Weights of a small transformer language model.
Architecture: rotary positions, tied embeddings, normalized queries and keys.
Each number is 50 + 15 x the weight over its row's rms, rounded and kept within 0 to 99. Layers, rows and columns count from 0. The size before them is the row's rms in percent of the matrix's.

# o: layer 3 attention output (transposed), 256x256, rms 0.0756, rows 89-113, columns 192-255
# v: layer 3 attention value, 256x256, rms 0.0719, rows 90-113, columns 192-255
o89 098:38 48 42 58 67 16 68 36 51 35 53 49 46 61 58 70 61 64 56 34 58 64 81 55 35 57 39 41 61 51 48 48 36 62 23 25 59 54 46 55 46 39 44 69 57 60 55 81 54 48 62 51 40 48 42 64 60 42 58 63 82 57 44 47
v90 100:34 61 33 39 55 40 53 75 60 46 47 58 59 29 53 22 43 73 54 35 46 50 53 60 69 42 51 35 45 70 57 61 27 70 30 39 81 33 65 54 50 48 46 35 46 54 45 54 42 76 48 55 55 32 68 39 47 53 39 59 53 47 48 37
o90 098:41 28 86 52 47 55 48 44 52 57 47 47 43 47 47 67 51 64 40 54 53 57 22 42 49 43 68 26 78 53 52 48 61 63 63 38 51 39 58 56 69 43 33 86 49 62 37 54 42 29 70 41 28 45 47 54 63 47 59 43 56 72 51 50
v91 104:85 38 46 55 47 66 47 46 55 23 43 37 23 38 60 48 49 40 45 41 44 34 49 61 31 57 57 64 66 63 27 37 27 63 64 59 47 56 41 52 57 34 38 45 52 45 26 39 31 35 17 64 60 52 50 90 57 55 84 77 77 65 41 24
o91 100:45 57 37 70 55 60 63 38 55 37 26 78 50 74 50 37 69 48 62 38 17 65 45 55 41 41 31 58 79 50 58 39 40 40 50 45 45 68 53 30 48 49 31 51 49 44 59 59 49 35 71 61 53 67 46 50 62 44 52 42 54 11 53 48
v92 102:68 68 67 47 29 54 59 51 58 40 60 62 19 26 28 36 43 61 56 51 35 54 77 60 53 60 37 69 61 39 44 52 57 47 52 51 52 36 52 42 37 44 48 47 49 82 71 64 37 18 80 46 46 44 64 46 51 46 51 52 53 43 45 46
o92 098:40 41 34 66 53 58 49 32 59 51 31 42 60 58 74 68 59 47 53 65 74 55 75 62 34 25 50 63 55 47 61 63 32 45 44 43 58 20 34 52 32 36 74 35 24 41 54 50 72 41 39 63 35 18 47 31 33 32 69 52 44 77 52 37
v93 106:53 48 33 16 84 49 67 45 73 56 27 44 39 66 53 46 77 35 29 49 45 49 47 59 36 41 21 50 39 77 41 97 56 45 51 48 37 73 59 46 37 22 60 28 50 84 55 49 06 29 39 46 42 77 26 69 06 54 25 48 65 75 19 55
o93 104:61 48 58 57 42 32 49 68 55 48 68 47 42 39 27 46 71 39 74 55 58 30 54 40 43 29 53 69 43 54 41 68 67 61 62 83 43 45 61 63 55 43 45 61 47 44 51 46 55 65 50 49 46 56 68 27 89 55 47 66 50 44 76 62
v94 100:66 65 63 41 31 57 63 43 43 60 32 45 46 57 34 42 52 46 51 40 53 34 57 68 59 50 12 23 33 65 29 44 36 61 30 24 37 38 40 56 36 56 50 65 52 54 76 54 62 67 67 35 58 62 44 62 24 68 77 72 71 39 66 28
o94 099:33 32 17 54 41 23 40 40 68 41 39 50 43 24 32 66 52 35 59 66 30 38 50 38 55 52 41 62 56 43 89 38 36 35 39 62 60 55 53 58 69 83 14 51 45 51 63 39 36 63 63 44 59 41 62 39 83 52 36 49 28 76 35 48
v95 103:34 56 50 77 59 64 63 49 46 54 63 56 45 54 49 58 64 47 38 40 51 31 40 53 52 54 40 49 59 27 56 38 45 65 60 74 34 46 25 54 59 47 51 38 49 59 37 54 65 49 58 62 54 75 53 89 33 71 67 46 61 00 53 44
o95 100:62 61 89 37 77 57 43 55 55 43 49 54 62 51 43 73 53 42 33 44 35 51 54 84 71 38 57 39 64 84 42 56 52 21 44 62 46 68 61 45 56 31 34 63 62 63 77 56 53 44 51 29 33 39 75 73 70 35 62 42 35 59 53 56
v96 095:46 31 70 07 32 84 51 53 56 19 38 27 63 51 61 72 55 46 42 99 49 53 55 60 40 53 42 41 70 47 45 63 56 33 53 24 52 45 30 56 53 71 60 34 81 52 51 46 28 07 50 57 58 53 46 49 73 43 33 45 96 59 55 48
o96 092:51 63 49 63 50 52 51 49 74 47 48 69 44 46 37 33 74 49 46 58 26 81 53 48 48 56 40 50 37 68 46 49 36 68 41 49 24 60 51 62 64 42 50 46 49 41 48 53 54 66 58 27 45 50 51 47 57 51 46 26 50 58 41 61
v97 097:72 69 38 35 45 43 54 39 48 64 11 44 42 32 67 68 65 32 48 34 52 64 36 52 42 58 55 44 44 48 39 79 57 65 41 38 53 37 67 59 59 51 65 55 64 64 62 61 63 16 56 37 42 53 35 64 27 58 63 65 70 74 68 34
o97 095:27 39 27 36 56 40 45 53 48 26 60 50 31 26 48 44 38 26 49 42 34 48 66 52 48 55 36 31 71 71 38 74 55 46 40 65 49 21 46 29 52 45 34 40 25 17 62 57 49 59 44 46 60 48 47 40 62 10 68 53 53 48 77 51
v98 099:61 53 61 50 47 40 62 43 52 37 46 71 38 40 34 40 49 56 50 51 52 74 01 29 46 40 65 44 66 54 40 37 56 38 61 60 51 40 62 84 51 46 43 66 67 49 54 44 83 42 50 39 47 00 40 69 53 59 50 43 61 73 49 59
o98 100:41 48 11 47 48 34 53 69 48 67 44 49 32 51 47 54 30 60 52 47 47 42 61 51 71 69 48 63 54 43 48 50 74 55 27 52 38 32 62 42 43 56 58 12 40 66 67 56 26 49 60 45 64 69 40 52 51 53 73 35 56 78 22 43
v99 102:76 53 38 67 78 50 68 62 42 92 50 59 35 45 52 60 51 56 61 42 67 38 60 59 42 62 32 74 53 45 52 69 64 56 53 55 62 26 48 40 35 55 52 58 58 86 18 65 47 21 58 35 43 51 59 45 57 38 61 70 47 28 57 60
o99 096:61 44 69 48 53 43 66 29 28 64 30 32 43 54 41 38 74 41 19 52 56 38 73 33 74 32 46 81 53 50 57 60 65 60 59 36 64 47 31 56 58 26 64 41 66 60 63 50 51 29 56 36 65 70 43 44 42 16 45 51 33 56 55 40
v100 096:63 47 75 24 75 32 52 59 52 54 53 12 46 34 54 60 56 40 56 59 51 59 31 55 63 59 45 62 43 81 23 76 55 36 47 37 62 32 61 50 47 69 68 66 52 15 56 60 34 55 44 64 59 49 35 47 47 78 59 59 47 44 58 54
o100 094:38 64 47 53 51 73 55 82 40 42 44 44 61 31 45 38 37 57 22 28 40 52 46 68 37 80 42 22 28 52 49 51 39 61 35 98 53 53 50 41 41 30 59 32 16 43 34 38 34 70 85 58 22 30 58 64 77 59 30 45 40 36 57 42
v101 093:71 34 58 58 33 70 48 60 34 76 56 50 42 37 53 77 18 57 36 56 28 45 75 29 46 58 58 55 42 20 63 60 73 53 42 46 65 64 20 39 26 56 59 39 49 48 46 54 44 45 57 21 52 60 82 27 60 55 51 34 51 43 62 38
o101 093:46 64 56 42 62 38 65 43 58 60 45 47 52 53 61 55 69 58 60 30 67 42 64 48 53 65 64 61 52 50 55 39 60 74 51 51 64 30 42 37 52 48 40 48 76 51 93 46 48 45 65 47 44 60 41 56 42 60 39 32 30 52 46 41
v102 101:48 52 69 50 32 56 32 43 51 73 59 71 46 50 44 48 38 48 41 45 59 57 54 38 66 41 51 24 66 74 61 36 50 54 37 55 58 54 43 49 61 44 62 66 42 44 42 53 19 49 57 53 50 29 31 34 51 56 51 28 57 42 63 19
o102 098:46 55 30 67 41 36 47 62 59 61 45 32 46 22 44 49 34 83 51 71 47 50 68 77 54 68 53 05 49 51 60 55 37 36 70 56 43 53 49 65 24 37 87 54 45 48 69 56 19 71 45 55 49 56 60 85 59 74 22 41 24 57 36 58
v103 105:44 34 61 37 55 17 28 48 63 52 32 55 27 54 40 49 62 59 50 37 38 89 66 24 62 51 31 35 63 44 59 42 51 46 34 69 51 44 44 48 70 79 58 48 39 31 30 59 61 21 53 81 71 57 40 19 31 53 51 41 33 60 17 59
o103 104:48 56 61 53 24 55 84 36 35 64 49 64 61 45 89 25 76 56 79 38 56 33 30 53 34 51 25 62 60 46 58 59 53 49 42 56 31 61 43 38 30 52 60 35 67 58 58 44 74 45 49 68 24 36 62 72 59 27 42 54 59 25 27 33
v104 103:50 63 39 41 49 53 45 66 69 23 47 51 49 45 51 64 55 70 53 24 41 64 60 53 51 53 33 28 35 71 53 39 47 56 36 60 57 21 57 67 34 80 66 46 42 66 35 63 58 65 32 61 53 60 50 37 70 21 65 45 52 53 66 85
o104 105:33 33 37 13 51 79 30 47 87 66 33 54 40 50 37 31 47 77 36 45 42 43 53 87 34 34 43 48 41 41 45 39 48 46 74 70 37 35 43 30 66 68 44 44 49 39 76 58 47 29 32 51 44 69 94 61 32 74 34 29 45 54 68 66
v105 097:42 40 44 60 22 57 45 63 45 66 48 66 62 36 43 33 45 34 44 43 55 99 33 48 38 44 69 19 77 76 80 41 77 34 55 52 71 41 41 41 42 49 53 48 66 40 41 54 63 59 56 39 72 47 59 32 65 42 45 83 53 32 60 74
o105 095:65 33 42 44 77 49 43 65 28 88 44 51 25 45 23 26 12 55 58 37 33 58 69 34 52 53 33 51 39 44 24 69 58 36 47 50 37 45 58 64 63 40 40 59 65 39 55 48 34 64 55 32 31 29 33 49 43 39 66 41 50 61 34 50
v106 106:32 56 26 53 55 60 36 42 46 41 51 47 60 16 39 44 73 46 46 70 36 37 64 63 59 44 70 55 32 43 38 54 37 62 27 40 63 70 63 53 60 54 57 52 44 53 61 62 71 21 68 78 40 43 82 24 46 63 49 64 62 11 33 59
o106 104:55 56 21 61 47 56 37 55 42 37 35 42 56 56 55 36 68 29 32 55 56 43 44 23 36 49 63 55 56 52 64 63 48 51 66 19 48 49 32 82 42 64 42 49 56 71 49 50 44 40 51 48 45 50 32 69 67 62 67 21 21 49 35 40
v107 108:33 40 57 14 66 53 48 60 37 40 48 70 33 54 64 68 67 54 35 48 46 37 48 46 58 50 69 74 29 40 29 40 42 44 45 42 55 35 66 49 46 54 66 56 42 63 35 66 47 61 54 35 50 56 57 41 29 16 51 70 57 44 51 64
o107 107:72 69 43 81 67 57 82 40 76 52 64 45 57 78 58 62 41 45 19 33 37 90 51 57 26 42 51 36 51 32 47 70 42 53 51 65 56 60 00 64 38 20 54 18 46 45 43 38 42 34 49 76 49 60 57 39 48 44 47 56 43 34 55 49
v108 103:62 54 52 59 57 51 40 68 40 28 42 36 16 33 39 63 40 57 49 51 49 45 12 38 51 42 42 59 41 44 91 52 67 60 39 33 46 51 40 64 46 42 49 28 47 53 18 38 75 78 62 54 57 65 11 53 44 74 39 37 56 39 37 61
o108 100:53 44 53 39 24 57 36 40 31 49 57 55 53 54 63 48 26 38 31 31 51 33 31 81 56 51 54 64 70 48 41 46 70 38 36 47 30 46 39 63 50 30 47 44 61 54 41 40 48 53 51 35 51 26 98 28 50 60 50 39 26 81 79 61
v109 099:46 78 73 36 48 60 39 49 20 05 27 66 43 21 56 54 73 63 47 55 39 31 55 46 42 52 63 32 49 51 40 71 31 60 44 57 50 55 48 41 59 50 58 24 47 80 53 65 56 75 74 45 61 52 67 39 60 75 62 80 45 50 48 61
o109 100:48 65 39 54 41 36 31 55 59 69 46 64 49 36 50 34 62 36 58 76 48 50 28 49 30 22 54 68 44 42 93 59 78 65 58 40 67 47 30 12 36 49 41 62 44 68 23 54 45 59 40 35 51 69 31 22 52 32 40 36 27 63 66 35
v110 102:62 39 52 31 57 61 52 50 82 70 58 40 49 42 39 71 35 50 47 62 56 50 64 33 67 56 40 51 66 43 39 73 65 52 79 41 58 13 62 62 50 52 41 41 41 81 60 57 17 42 46 71 50 57 81 48 73 56 53 61 40 46 50 54
o110 099:34 74 78 60 55 43 64 49 40 39 33 49 45 64 60 49 34 66 39 39 39 82 61 74 69 35 65 38 52 75 65 66 60 53 44 36 57 68 48 51 41 68 43 70 23 31 55 34 26 60 48 55 32 70 37 47 48 35 67 44 63 54 51 43
v111 104:65 55 60 46 35 48 50 73 46 49 51 54 45 55 50 58 26 66 55 68 36 55 43 51 45 44 48 38 60 38 34 49 58 46 54 63 74 50 33 44 36 31 57 44 40 73 30 25 61 46 48 50 55 23 32 55 64 36 38 41 61 35 39 44
o111 104:55 55 47 72 37 59 44 36 35 83 56 48 52 47 49 68 49 36 34 88 73 55 66 73 66 48 46 34 51 30 52 45 41 64 21 42 54 53 70 37 64 34 76 65 77 38 58 66 51 42 23 42 38 65 37 26 54 50 42 54 30 58 42 47
v112 108:71 87 55 40 48 30 27 57 66 64 36 73 68 49 45 50 58 63 36 68 53 24 69 66 44 48 82 64 31 34 53 38 50 66 32 40 39 63 71 39 42 60 53 35 47 30 46 34 70 39 52 38 44 27 76 51 49 45 37 58 60 12 42 60
o112 105:41 34 33 55 55 77 89 69 24 59 56 27 59 71 31 37 64 31 49 50 44 53 30 43 69 80 13 59 52 38 61 66 53 72 47 25 35 26 14 54 46 44 38 43 66 50 60 82 56 52 62 71 47 39 74 65 23 53 41 54 37 47 57 43
v113 099:70 30 14 49 34 46 52 59 25 51 54 62 49 22 75 47 37 52 45 57 53 52 44 50 75 36 64 52 39 24 64 24 46 45 53 46 93 55 21 66 67 37 67 59 81 64 33 71 65 54 63 62 52 34 68 64 30 39 58 58 50 57 81 55
o113 100:63 50 64 31 43 65 46 32 76 65 28 26 32 51 40 78 58 60 51 47 42 62 67 26 37 55 62 39 52 63 43 67 61 31 46 48 54 70 29 39 46 36 44 37 51 57 62 55 37 50 42 31 43 40 25 56 46 21 48 66 03 18 63 36